From a checkpoint of a small transformer trained on Wikipedia.
Size: width 160, 5 heads of 32 (1 for keys and values), MLP 448 SwiGLU.
Architecture: RMSNorm before each block, rotary positions, no biases in attention or MLP, attention and MLP in parallel.
Training: 128M tokens, 7789 steps.
Each number is 128 + 24 x the weight over its row's rms, rounded and kept within 0 to 255. Layers, rows and columns count from 0. Numbers have three digits each. The size before them is the row's rms in percent of the matrix's.

# layer 7 attention key, 32x160, rms 0.0884, rows 28-31, columns 0-79
117:135097164171123123133135113142105095139104137115173121131145126144121150137135121159152141130077142090133156095093134100099133130102122133137085086161130146136131116166117123141116134108126140108119150137106120095112146176135146128145143205
113:167115152112099079112127187157135132104124132119135114120076133075136166116148118142136128132105126111155109094107106112119087137126129141165129139140147140088165113122069111113149081158124147108077149164132144070086122121077140143118138158
117:163145161103149135145140131127146118133161122121117159144150135131136119147108156109114129150162082114154134118189165134128173085094152147127155135118124117124175149144145097118060176090115123130133119164115101132156094114125114138092126138
119:108140122104131147158156108135167141152123169127102139099085131085166111120147104108082152171120140105125097109153141148101162154123099121107124121116094102160159148060127135088175173147111141149103112130101120135138120145140171155132136104
# layer 7 attention query, 160x160, rms 0.0869, rows 29-31,61-63,93-95,125-127,157-159, columns 0-79
089:186183132067139093155171152118154142122156159166119130126114098142146145151181140100147104133103111122146091148129103142103123124129142104159087155111122101134154134115115129118100082130154119121110128141130086144145122105111170122100093129
084:149149127129137109119114161170109116109161120103147155085147148146126099105162118085145117166155121117122149102108102101166139136132092124153105110095132123132140181150162146108164160126126084121108077088133153120139087141095094103102135119
093:074113123161135137097156129110144124145143152176116118120129122093177167104147179084154116136136159154118126120130134137074130119117067145128155120123158142137132093160138100119136141164135096138138136140158151119109081120146141101145149134
121:170167133123132103135160134137158104123146126176101116150086097124167139136161110104151104150120115123152156128108087125085104121109109125157122126140133114131140141113115141102111075147145118089100149166149111082118154099127182151118136118
130:150107127130108098128134149117120100083168101096110151099112188129186109100154149127130149144165110133116136120114131086166174106138129152127160108126157100121138117121164111101162173126109103149103125126097124121107112125094090139128137140
125:107110107117108151151148119103163144155146146156116152104088138115174124091149158108097145131135111119127124089155134144111161132127104158136155131135107069134115110127111084097190164154105127128137114125114111147123112151134162123141143118
079:154110088129174154148172120142129119143106117147098103153092130123140119139127110125077141139108142131123093165158112130111140152150119095111162131115098143121111111118115078103134151201146106134164140150124112151109110140181152113096142107
088:152179134131120087140111160112102098073110127103157129102149113163111112129137112161101159116134119144127114145092141116147132119144119104140137125117113148113132135129131138139139106108119104103126142124098135133125105117090102117129096124
090:082134125143157120136147100105139167142112154133163100123149116083154118124147130141157160121131129129148134125132122194116167108157113112135124139146163133110073136134101110103164089128158092134159124149153119137132137154148149107172180099
115:160154108121149105134151151134177100112140127196108119115093089121185133130169159080149120180129111131159106133126102111090123130131096139135119127107137109125150122140153133093138102159156112143102106162143112102124096091146147134148137116
111:167186148153127109135103160114112107064125120117122130120140126152136129131162137142134167145131099141084109150083093101166134113146137129151136120143157102129152133126132138076143113134115156127156104114102114149127107114094118123132107111
129:092102107099126156145138090130130143171166127143109127108065105132127092119095166143098147116121090135112132114140162184095147138122125119128131149146113085170095134150118064103123126122153136109172132140113103147139118122130146144125130106
126:178159124118130105146142122143143115176147145157118137142094117110161160148136137092132099152140096116142115122105096124077142142121092133147164148127115118121152135086136136111149094135132108154090137163152137083116107087142144125123104123
113:173153118135134112120138148134123112061135087099087100142128131147151105104152127126139169141134137129154128127082107108177146106133096114142106149118163077100131157155114095093146128118145094109135128144122140106133084110061113130094129118
109:083111144079123120140148092122124140153148122147166121101120114131113112129090156151105137123144113175128139120168135147095139116117097139143141135144113113170115122108101101112115101158135120085157117119124098161125107097122163136139156109
# layer 7 attention value, 32x160, rms 0.0748, rows 0-10, columns 0-79
105:080113112122099077103100153097130128162154145131111115122138184124110147091087111120087121138128058112137145101117156115124134100179119104126128149151110088074142151141129118140116127124134084115138138110109102108126138101129137082121110141
106:124145108129112115190111093141124083141119107150129111130113123174133113090116131116159115104128110119134126120142147076110133128134131140105148114115092147121094081132097086142139116131122104124101107176110111123149137134118154125141159152
104:122140163129134150135142127091112185110142122177139120120163155128117127104157109166172139116112097123070083119125144099122144122154123114129138108133153080143143141106157113159100147083142089137139132106110158132147150140154157125106109156
102:125113143123154104141119140146108119130114149098125120088119142149130185112145124123119102112138120131154060137159109132129151103121149144087101130165134128102150139131129154132125133136137106133145150147129123142138135136109073113128131139
097:159159178154161084133094127150136123168159116100127166087114151172136136162109160157118090132148093136168119136122118136122148164117139117157106115123128128144147126107111125119135127079098170136188128103164130134169141156166133111163119141
104:145086120102118138072150130146113123121104096108165111131129142142154114090112079121118153104120048103152150128100143122148118140158119127117082114160111045160143116129116125115128139122158139133118100124125151124118128171102108134149131110
105:141130148120104128139158088116138145121117109104166139108102149149127127069129110137136152144118119128137120170170193099146132136159128124116144159106155168114143102122129108153096133134067169129132114111132140133089135145140092161118084089
093:131122169134116103128162130104124130093148121112122187111100143137145120157115072141120117152184116114141110114113149118096127107110115134142135144081122120124154146139162136116119132104115110169132156121112113115146124121168131139144158145
092:129122110124182070122122159180109118133135116097106173147144142120131136088069107131156142124219126154133155128146149118105136085111138118106135149113097144129134142128130148109137119130156147137150132101092129107125096122136160119111146083
104:154104144139147119108127161141100101106158132158112117120112162138112140121125114131115112140109108120149089123133149078114117090111149140140139128131132092151121102140157095122099122090145119125143111167108134116178100164116118163125124124
098:123090075134130104164096101129114100142084127074127114160121082190127148115115116118146141130131140138136148110107160152137121087123093119120124167126134138114140159111128092140128128139124138078144140157108085126129131108113140127104181118
# layer 7 attention output (transposed), 160x160, rms 0.0783, rows 0-10,32-41,64-73,96-105,128-137, columns 0-79
095:128134135161125161119142144139151143124131152093122178139147100105164107160145088147159135157104147120179129142115103094212175103144110151170109142130143094101146094137120139106183116161097131134141129129172118149141103142107135126131128101
099:145102164161111149101133131157110114113141121112109138121166130157130140160152122154114114114102119068149131132111115116146112119098149142130108158138129115117164109078168168154116080099117114126113159120108115161095138129098154149120107089
093:161134119149116138113108172136165099099159172106120111165120075081179118124106083140108126152130115121178118137180090115119135100161112128121121143132103123150160142136132153089152093155126119121159127143150080162130131154095128137148134082
096:142153093116163140107127117110133137150095094162131113157099113126152135096139121147107125155110152157110150133117088125140107138136127144154174137098136137142171127135081119132110062159153081187111106133143126177105075087127166117122120163
086:120152100133118147160115131126144133147075123137158137137124159139132141089142094126115187158117141153168138167110106161117112134104132156100124125150139129133126139131135163184094071096126061106134124137098135133150179103139138126105126126
092:172115100139161138098124119113139142119135171122123144122121117124188109088143117146129104122099131148156113129160108160167142138145094148187153143105097142152123100150108104095177061145110131153171109136126102144118113110143156105173138128
089:117105146172126128142101132099124103132079178100111133120183187102085123140103151115074156095128136130169171123133109146127145085125118120112152106096150094112137118063144150131098138094105149094144156115112159090125151148141144129118138150
094:135135129135117126159129125149113107091121130175115118137129127183104119132117144133077141090094139119177106130121126138124137133131129099092162074106100161124104126100112119134134142087086171128130134147088168107068179150145146154168114117
098:149172131106109127138117115194169151125123104141173162094082075112145145175174106098119132096109141108127110102124144101144119181118117137144091132101131153129090142174101138102174124133101137162119087125118135142127169139096165111133123125
095:133138120148129111106139109130153178100112126103112175084139115140176118142124131131141127109123115134165141089122150151131181188120138095130146141130070142116085123161104082123146145130107129104131150143116087159151134123169127109150167106
094:158097158143141124123132104127091090128152149145134126104176160128069108122133146145099077114142133149135138145123090108112140093101128104102158139093120107107154142107149107130108118118122113106082122142138152130123073143110145127121135131
107:186160127156147129151095117124116134093125126134182156124110114149132145157137132090142098129159113134133143135131145152173170128080152120135145123130132143131117128161123160067156117136141097166148076136107114127107096160125147098162131080
090:106156089111085125129130170131122159128142103103156118163113128111124151126101116120085121144142169126092139160136124165089099146114110126105086127140137117144147105151147148164147070087119132120118146124140127120119148099109112144131146122
094:087107121093105098104126095150160110159144137127110119135084137124140103167135137148097113114115151156130158099134113119116139157109102166124163109110111152123099149156114139127146140145113185142155139134121085082089186097097133127092122087
099:102118093147109159097093143099111138096145173134132146127143130113189134103104145102141112151122124184142140072106105146107145143118114100163164100134091102114135128142116113082138072142093132124163154102125133118153143127148163124144135102
097:137151092099095148154133153104099140119129138143099133179091101150132158103090107140131135153167135114127139153138101115106130110151093121112110173127162113128128109090100167167074127166177098101123127160088133161122110155119155147088122139
112:124153104121133114091102104084131114128184138104163113124125139143131121135135146093167104159141138164079175114111127111127121147134105128182176085141124147138177168154155137132154107130100123144152127082151185120135095105141118121078116087
109:165147115161137124120133145081148096133146125179115127134133099120101148137122162119141122152135125090124147158111128105169104098110124143122105116114173131091139118091146130140110156119178078108116079148109158179174071117121140084134149139
103:150163100116138132110129129118094104156108124151114095157143103085160118112104159107098067122089149159127155172163108133091099127113139102077116150155178131144153111102095173143080084133175136130112129146158124134118091107103116130124129105
096:096141101147107151149127118089148130153112106168121124115125101143147087181127150120122129147067121052143143126083094155125108134107127118115110099167124160141144110137133133115090145114122106094155142132127113142106175086136134106141103163
111:112133140106163116138127107138147169117113125079158106117164138107120122142133116113096119164173114128140134117142166111072140184118084143127067143138129125119167156163146137166140118129122128157097124087163171162111104093128128112131143127
103:136123130145138144108140141135115104132133133121103108141133105091148165095130111126105083146132126098133125130164115117097120114144101165099132116119121125145152108125142174127144086117127137140128168111130118181124133131130138155110150101
097:141124153149121146144101124171121129121122121108154103124166092133106134151152106133132116159157115110158136155139116101143129116168105163169143164124143118112141143137153135127137046149146123162104118161126137188062083167154155134129058099
097:139137124131204159138132173113156140108149185085142094130131108107170135101113095161090157147149139141184105088163133143147136113155135121148126137124093107094139130097146154132139088168119135109112111155173100166108136168122140129159148134
109:188139128143117134144108091124106106154093086153122131161143130156129137137127132140113114126129150117080153213096113095192118116158124128149139127120174152168133173129178117142133135108141075167127092110094139102120083107112116120138071118
115:130159102184131131131088120148140141164095102150146141153112139122138148132135145095124119134101144154100181116080134138109145175102134132127133126113129141119123123114143141138134087072115181149146083155133127095098171062099128089131140149
095:161123126131084145102133159124135127136086112126096117127106145112170119143144120158127158110138133105177071126134135160157186081114162105111169173101137126112091128142126119092104111118125107100130098164073094141106151125123092126150114115
110:128139157132078150116129092157181161167090117133139118128119148079143077157135136129120175147106118146171135097124080171157174151149108126124117161121127111138099138159115105102145136178100160154129138145162113113142156135152142153142153126
090:098121136139133140121128127166173151105135163173147115167086099106114140130112140147131118131104160115167136085099099158144159166125104151106123094117111142115073136173101108110136165107120141120165095182140125145102159148163151123147146116
086:146148110104121117136124141135134116135117143158100117158105117136120148155145104092090076139144141132112122113136107111076111131125150142088100107145138113100138141133106124111148100133143121133087112085154139128171119141111161127125134082
097:120100129155130149138104154140178131096112146135116087135102134077118146147128135114112115120113152171145168056132112112098172119120137179098148118115090158098108110081107174114130151143134185087143133167148114130134126133121122122150156122
100:195133091143135119160101100138106148107150138133117121159128118125111125131136136122123107117088111118085104142199110128102125144118170112125178095107113164112097107112122142102135146107124140178160122122113147138145111148110142162157096106
106:116150093142125097158131169130119135103155112146166093129119125101113132108123128149117167113156107132146122188144156173103113141081092103139125141118136120127123116152167134132131029153127151151121122152126102115124175127137076141161118125
109:120149122114096111093110092151149152143137124156107190111081122110146107173163134120159084138120138104138155102088121135147128162078132144091121102133147176101087128149125137117106155125124120121138124135082133094113130099137161143152167093
084:108084116097084129140144100133091163104166123117107147120119120132125150115106147151127135129120125139096123126157152119085144115134123116159128136120120107151103124129108133115097101111098135106150183105111126123114145159136130160131130059
081:099100094092088142137146129087126134093147151121084142140119063128135193123105103116148140153176150087109117114166152144121136080118118106163111138151129111134108143152134140088112081150159130126115119126075132146125074179111145148139148118
098:097092117123077141152125110142081149147154093099156114136114087139091153140118137135153138144147126098104163131098140127156141143125156111142145141150111109127140140129111116085123094152074106122101161140156146148172093182109133128111112129
105:152135122132156116121143150125146151088144141156155142132108085117153171139175115132166094121128089119172149110101125115113141145107145139117131117163141106085145098118165117117130137105157085100133080127123102135125164072110147089149152140
095:149123124113148121087093149095133101141131160141110131174112125105136167123111147130102033091080119140095112113117094117063088090107173125120139124140119123149142103110127139138150109100158098129157139116132128168135133126099162133136106102
106:132128122157116154093156074133187125153083141146112122150130115126125096135101107149148116128101117134119102131142112133063080124142139115125122097113109144136159158102120129155084084142116112156135092147131119130128132111136138131123109137
096:134130103114124152133097095116147162141119116111112086135145169109117113096140101128102097163122119133112143121140110115092112151144076127109097127139145158132124132071130132154194116147158117176089120107149198139145100138144160087127129168
116:158089121149146138126124140150173123137121126107100102126139129128128171129130134129135126100118127096118130106199161075091105107130175121139135084079149145125118138119149133120063182147128133161117159110087111142111120127105127175110057124
108:095161106147138105123128162084147125120108119150143111097152114137149104070119125116125176126140153144178130173132131187107098128129134101155126105102126134105104110152150094092110036124161107126131116126112098140175097133141085121188096168
115:143148146101122139135144104115107142124116135133125165107143112130129131117161147103161075145132120095124159105072153148165145143103125117147109126124150102096122095144156121127135114154167145125145074104099123138113122133125120159163152093
109:122107121140134116126147078118134140149150121133118121127101108095107157167110133141106130130110131142147129153156162109133164110105141116114114131134110173126130119152140152137125160108134144122121144082104131136143122137098124101132084150
106:113113135167129124120135092131125154140112118124140108168142115113139147119139092125105108133147124129149118096117154132121163093125162119123164168144113121121148086164143118093113141125129189139134148054112154115107101133115150130155122171
115:105150122118137111119132127148088109143061097131106091108149127157130150193102149153161113132145144086112130131088132138122098155117151116108170119124165137106129160100142144144094123137098127095154134160132118134103089113108135134101115138
107:138160138115115135120165118124116145081080119134145139147157143145143080160154121133143159117143088130129089110109130103111084158141114083165155128120149143116144113190137076093172066130143102134140117165111098091123162122127146154120153120
095:124102161148132140106120156120136101154119116143152143109155133163143175125109131138116128099119138134068117158147134109108108068166160104147125119162149150152116104160120128102137083119151113131192143098101118168150149134108143104100167119
100:117080149130113107130157126128129138162106126150103125159167164153151144147102120146148119124135160132102124117101115105083119167156138085169127139134151126107178146148139111120113126123133117136138165121098125118152061129087148161125077153
118:109111155133178159162089138083127123137119163158099132130138158141122138119181107144143121120102118151115138157128112115102079113146134138125133114075194152177123142069135122148121136135145146125167124129076140086094129159153149134138130122